Part of a small language model's weights: 13 layers, a variant of SOAP for these matrices.
Each number is 200 + 20 x the weight over its row's rms, rounded and kept within 0 to 999. Layers, rows and columns count from 0. The size before them is the row's rms in percent of the matrix's.

# down: layer 8 MLP down (transposed), 512x128, rms 0.218, rows 253-277, columns 64-127
# up: layer 8 MLP up, 512x128, rms 0.141, rows 254-277, columns 64-127
down253,109,198,200,222,207,160,141,240,195,193,169,176,214,188,229,198,223,193,202,177,208,205,192,201,163,180,195,212,231,223,207,234,203,214,220,190,232,194,165,183,233,168,198,210,187,164,208,201,198,198,211,206,203,212,188,189,193,178,246,176,185,199,226,211,210
up254,114,132,201,186,198,211,224,212,181,200,192,199,193,194,199,243,197,201,208,206,208,204,210,198,177,207,196,207,180,213,187,210,212,203,235,205,180,204,235,163,240,205,189,211,187,185,207,200,200,211,194,170,205,181,200,189,189,206,220,212,171,188,185,200,235
down254,100,204,198,202,220,252,170,207,179,224,184,214,182,217,206,201,197,202,203,224,205,167,182,213,215,177,203,188,198,182,186,196,213,226,205,213,211,215,171,207,201,228,196,163,246,218,189,204,177,226,174,193,188,180,189,229,200,193,188,203,206,198,186,195,194
up255,096,191,164,213,221,194,205,223,168,204,192,203,166,238,189,176,183,200,185,190,208,204,194,227,194,224,215,183,227,170,193,190,228,189,181,194,238,191,219,223,211,216,207,203,173,183,242,195,178,199,177,231,196,225,224,240,257,178,201,207,196,192,195,190,210
down255,100,210,211,206,217,191,181,180,197,216,225,184,163,186,221,183,212,177,188,189,202,214,229,198,212,195,217,206,198,209,189,200,225,204,184,191,215,175,168,177,231,184,243,196,197,203,203,238,197,191,232,188,199,161,205,217,225,165,200,214,242,214,182,235,222
up256,101,162,229,178,165,226,200,196,186,229,209,207,216,209,214,190,217,177,241,212,216,211,180,190,204,221,212,183,140,156,198,219,231,205,174,237,183,189,201,190,191,216,195,238,171,200,232,193,216,189,187,206,188,190,175,200,196,258,183,188,196,168,189,201,184
down256,105,174,225,184,173,183,213,179,196,217,192,210,209,207,156,208,222,192,196,210,205,209,181,204,224,188,208,233,182,152,149,184,187,210,211,204,199,167,207,176,171,212,189,211,190,177,199,212,194,203,215,191,191,202,182,182,205,187,217,193,183,209,223,212,168
up257,102,192,224,183,220,225,177,184,240,203,187,180,196,205,212,222,218,161,226,186,196,220,193,205,196,206,206,166,196,198,193,237,220,233,209,196,209,242,217,176,198,195,224,177,190,187,194,220,197,192,171,193,165,216,180,207,173,187,185,194,170,205,178,231,223
down257,101,200,169,221,216,197,242,198,213,255,206,201,205,220,189,205,207,193,193,201,179,210,187,228,201,206,237,218,208,200,183,195,194,194,170,220,220,192,208,204,196,210,217,176,220,183,186,169,201,238,151,218,192,169,168,197,246,203,228,226,183,195,193,178,179
up258,091,190,191,191,192,169,188,202,201,214,215,220,215,175,242,174,171,226,195,261,185,179,188,224,209,196,174,168,177,180,213,187,208,179,210,236,213,215,226,201,219,201,167,198,162,172,213,193,179,197,205,222,158,221,204,210,216,220,203,203,214,207,202,222,232
down258,097,231,192,191,200,205,209,206,210,214,195,213,194,196,192,208,215,202,189,200,211,192,189,181,174,183,195,183,208,197,244,177,232,218,220,179,192,231,193,239,239,174,221,229,185,209,217,224,202,222,184,193,214,172,193,175,193,213,191,193,247,224,200,184,201
up259,087,183,225,191,200,218,201,222,192,181,190,205,219,209,195,182,145,223,210,218,198,212,172,189,217,197,216,201,211,204,222,220,213,201,206,169,229,183,210,186,170,188,218,217,216,147,191,238,201,199,213,214,167,199,214,177,201,206,181,230,202,227,193,187,204
down259,094,250,174,199,210,198,203,226,206,204,218,227,189,181,202,174,219,206,227,189,186,202,218,224,206,202,215,193,191,188,227,199,175,185,217,193,178,165,179,183,217,167,179,194,200,206,229,187,219,191,134,231,186,203,209,229,190,204,178,184,231,214,237,181,203
up260,095,175,171,188,212,198,214,202,222,199,233,176,170,196,217,202,208,186,204,160,191,209,172,202,195,207,179,200,195,194,173,217,215,191,205,181,208,167,208,226,232,175,217,229,217,177,216,164,185,217,212,196,176,183,219,167,209,182,202,231,227,220,193,178,235
down260,095,204,230,209,189,202,178,181,159,217,180,210,217,187,184,199,202,251,189,191,169,205,202,165,168,194,233,208,214,213,214,172,206,194,238,207,206,235,197,194,183,231,213,198,186,217,188,213,213,211,156,168,232,196,200,201,204,225,187,197,175,199,210,211,168
up261,098,206,195,237,183,186,219,185,205,200,198,183,190,197,182,199,175,207,235,192,212,180,166,174,185,192,202,200,183,179,205,155,191,250,227,204,186,214,184,230,187,201,211,196,210,234,228,198,199,202,211,192,209,211,208,208,159,217,205,189,182,213,224,208,193
down261,092,195,211,202,198,175,165,193,220,242,185,183,176,208,177,230,214,206,225,206,207,217,204,215,210,210,201,190,187,220,182,249,221,139,216,220,204,178,217,165,205,223,185,215,174,202,199,189,189,202,194,196,206,236,201,191,221,206,172,209,198,210,177,224,206
up262,098,216,169,168,154,191,204,210,196,205,184,168,215,197,251,216,190,191,193,184,221,222,214,190,232,230,178,155,209,200,198,198,199,183,192,198,199,174,173,196,226,190,222,170,210,194,155,214,215,225,220,203,206,181,223,220,193,197,202,217,195,170,155,230,201
down262,099,225,193,209,190,221,198,239,195,203,180,212,195,202,198,216,217,223,230,221,212,200,158,213,175,182,200,172,207,192,233,210,210,163,190,215,211,199,190,214,204,163,199,192,186,254,177,225,193,211,210,196,187,223,217,186,195,223,152,198,176,244,189,222,204
up263,096,185,219,154,227,180,207,239,182,180,249,192,171,175,160,171,179,194,179,167,197,198,218,182,208,214,197,210,200,171,201,191,204,217,186,210,218,209,201,187,175,239,198,234,233,197,202,206,219,206,189,180,201,194,201,217,200,217,200,192,210,221,217,191,196
down263,102,188,192,199,188,207,162,235,174,196,218,210,199,152,185,257,244,206,224,237,228,202,195,185,185,191,197,198,229,242,187,205,161,191,223,184,171,184,166,201,232,174,207,206,168,182,226,204,214,200,205,166,203,191,167,192,205,204,199,226,212,193,198,192,193
up264,090,208,177,208,190,181,211,197,207,237,184,188,210,202,203,189,181,191,210,226,216,184,201,216,186,218,183,207,186,203,185,234,190,239,205,222,160,208,181,227,200,180,180,205,232,197,206,189,216,213,193,214,169,189,215,195,172,192,231,225,196,194,212,250,189
down264,093,205,200,196,206,206,209,222,224,182,226,213,202,183,201,222,219,196,220,175,216,190,203,173,240,202,200,193,203,187,210,202,190,188,200,226,205,180,142,181,197,230,170,178,186,204,209,188,199,200,226,242,211,189,168,185,185,181,150,182,222,193,210,181,215
up265,108,243,172,197,199,206,189,213,206,205,214,220,166,220,137,196,222,179,223,188,205,229,204,201,221,235,161,178,232,192,217,204,225,219,222,232,183,178,186,220,236,212,220,202,169,190,173,182,192,201,221,192,199,198,208,167,215,184,207,201,184,195,210,211,226
down265,102,220,245,227,236,215,168,177,212,201,168,181,196,190,206,212,208,245,172,229,179,202,200,159,177,182,179,198,230,224,207,224,185,184,205,179,191,214,193,205,215,193,161,183,210,187,212,219,187,191,174,205,200,203,187,198,217,227,202,158,202,180,240,170,203
up266,102,183,220,189,220,189,212,182,178,198,248,199,186,178,223,134,219,204,214,214,235,193,185,200,216,192,237,218,202,209,197,224,203,212,175,177,203,207,212,225,189,223,203,213,229,209,226,189,178,182,206,200,184,223,175,201,173,214,211,213,204,184,170,195,161
down266,104,201,207,197,192,217,220,215,163,229,227,224,221,186,189,212,182,188,219,190,229,199,219,207,175,196,214,221,245,194,187,165,194,244,185,207,217,182,200,181,216,227,167,219,164,211,213,199,182,211,219,179,216,206,230,196,204,185,194,166,225,180,211,177,163
up267,106,204,245,199,175,206,220,213,193,211,215,212,197,171,195,187,196,179,173,206,176,253,222,209,173,214,186,176,215,213,216,204,202,178,207,190,214,196,217,214,200,185,172,213,190,180,249,185,168,221,169,210,192,193,221,182,200,187,226,205,164,200,197,208,227
down267,103,208,226,192,221,168,204,214,219,205,180,205,217,187,193,204,186,237,193,218,186,244,192,216,191,180,199,235,176,183,208,187,217,187,212,206,202,185,175,211,233,221,209,225,153,211,218,195,218,198,236,168,175,172,204,212,215,222,219,250,213,185,185,178,207
up268,107,181,154,174,162,190,193,207,217,197,235,183,161,175,226,195,199,235,210,202,161,194,173,214,198,172,170,177,156,172,214,235,193,177,180,206,157,211,197,198,176,173,186,194,208,174,196,198,184,244,184,197,165,207,217,187,204,199,186,194,189,185,197,194,191
down268,104,181,175,218,215,176,212,221,178,206,186,185,170,186,174,194,218,197,161,168,197,180,173,205,197,197,190,202,183,195,182,194,208,215,168,193,191,200,181,200,231,157,193,211,197,214,158,174,157,213,192,185,180,218,205,210,180,195,204,196,227,240,218,187,218
up269,098,219,207,220,186,201,208,207,189,163,165,174,193,202,217,206,185,208,236,217,205,213,192,223,183,215,199,184,199,171,182,200,182,166,217,214,227,204,197,194,169,187,211,219,194,179,211,209,194,192,189,203,199,210,204,191,225,221,173,180,196,217,220,143,206
down269,104,199,193,190,183,186,228,218,206,220,195,209,200,240,158,215,211,224,171,174,203,165,182,244,183,176,197,185,225,202,227,205,201,251,199,222,173,233,186,198,206,226,168,186,198,190,208,221,200,190,178,174,182,219,179,221,204,215,196,218,193,201,200,189,202
up270,091,216,206,209,214,209,190,210,195,220,225,204,224,198,213,200,218,213,188,179,197,248,171,188,202,192,232,180,197,215,200,189,213,218,228,191,227,186,201,218,167,167,165,197,171,207,283,200,168,189,184,211,199,208,214,163,185,175,218,173,204,199,184,203,213
down270,103,219,167,189,178,179,218,209,197,206,206,209,190,172,199,203,230,221,190,189,185,178,179,201,231,182,206,196,212,211,217,199,234,193,187,214,209,222,144,212,210,214,200,203,215,187,179,195,206,189,209,209,195,253,196,215,192,205,190,237,192,182,175,196,235
up271,092,215,209,215,204,188,195,198,223,181,217,192,217,183,182,244,204,192,242,192,241,205,200,220,184,201,179,198,196,184,185,227,188,174,216,223,203,204,188,200,217,195,196,187,168,215,209,217,165,236,193,179,218,219,189,184,171,182,169,194,204,190,236,238,161
down271,094,188,215,216,202,184,206,227,188,201,222,197,226,214,230,208,191,214,199,181,155,140,225,229,205,209,216,178,214,205,216,190,224,248,182,180,199,169,206,175,195,210,241,176,236,187,229,185,210,233,204,167,177,228,184,205,196,184,197,214,212,201,146,182,198
up272,106,195,230,180,180,181,202,182,216,188,202,190,214,164,187,177,227,202,217,195,172,212,199,161,165,212,202,224,215,182,204,195,189,182,199,210,175,202,219,200,248,215,214,229,199,199,192,197,193,218,223,167,244,203,201,194,179,202,230,200,164,184,201,211,211
down272,102,208,247,209,196,229,182,192,165,198,218,174,211,259,191,211,180,241,221,189,211,189,198,204,189,198,187,178,161,185,197,212,218,202,196,220,231,177,196,148,239,243,203,200,199,177,208,203,223,184,177,218,198,169,210,227,210,177,191,163,212,221,170,193,197
up273,105,178,199,233,211,201,190,195,192,240,159,233,190,205,211,223,164,212,194,185,231,222,182,211,153,196,247,198,188,201,215,218,187,231,185,219,181,208,167,226,229,206,189,185,166,184,236,207,181,225,212,198,200,178,207,214,203,208,195,242,171,189,224,176,209
down273,103,188,222,182,209,178,187,178,179,192,230,211,226,191,197,206,212,211,197,214,202,209,184,208,201,234,198,210,209,224,184,223,186,218,188,215,202,199,183,196,210,154,174,198,252,197,209,190,167,189,216,162,214,141,233,182,185,205,188,218,168,217,171,201,207
up274,099,200,194,203,225,203,213,193,196,195,203,229,177,160,148,197,193,202,180,198,169,191,210,212,193,188,171,193,168,175,208,251,217,204,167,177,192,206,210,222,226,236,192,211,157,186,218,211,192,223,202,225,199,203,188,197,221,170,203,175,177,212,200,174,212
down274,097,187,193,219,203,205,187,185,217,183,198,188,213,215,194,201,214,217,205,190,171,188,167,217,187,202,176,229,190,195,224,184,223,214,201,187,191,163,186,193,191,179,175,226,260,186,152,251,213,189,184,149,212,200,218,221,188,228,201,208,180,209,185,188,197
up275,090,190,195,176,212,206,211,214,193,198,185,231,208,195,213,231,176,213,211,126,201,170,164,181,200,200,197,210,167,234,208,189,221,218,214,187,208,168,206,186,201,203,236,190,186,190,237,185,178,196,228,175,200,225,201,159,188,189,213,226,151,182,202,210,225
down275,091,210,209,215,219,200,207,172,204,198,185,179,207,179,227,208,191,201,201,215,217,225,205,178,166,185,168,228,209,137,158,175,171,164,197,191,173,203,186,213,209,222,174,208,217,212,217,186,201,185,195,193,182,212,225,183,203,188,204,230,180,179,218,185,194
up276,106,212,209,202,184,195,207,229,220,222,230,240,206,192,209,218,156,167,216,200,208,218,218,202,202,163,218,170,236,194,228,187,197,205,219,205,185,183,225,176,194,181,189,222,232,193,232,200,184,244,188,211,173,216,184,194,229,224,201,169,204,186,214,163,228
down276,094,218,189,230,225,207,212,152,221,207,210,205,201,212,190,208,196,201,201,213,168,215,183,216,193,205,187,212,208,224,209,227,208,197,200,162,238,173,219,214,207,213,183,209,165,212,186,226,192,173,199,200,214,186,181,201,194,184,210,253,212,225,174,214,201
up277,099,196,206,186,213,233,197,177,214,197,186,177,191,227,206,162,234,232,248,191,207,186,197,226,207,210,161,216,187,168,186,216,218,207,163,208,181,185,238,202,214,221,199,175,190,211,199,208,184,131,224,188,231,187,198,196,192,181,175,201,199,232,214,202,193
down277,103,189,203,219,204,198,220,209,207,179,203,188,196,156,202,215,190,218,143,209,205,222,163,216,167,164,210,180,200,209,203,206,200,201,208,183,204,182,203,204,199,180,184,224,186,173,154,177,190,200,176,181,185,183,217,237,170,193,239,170,218,243,160,193,191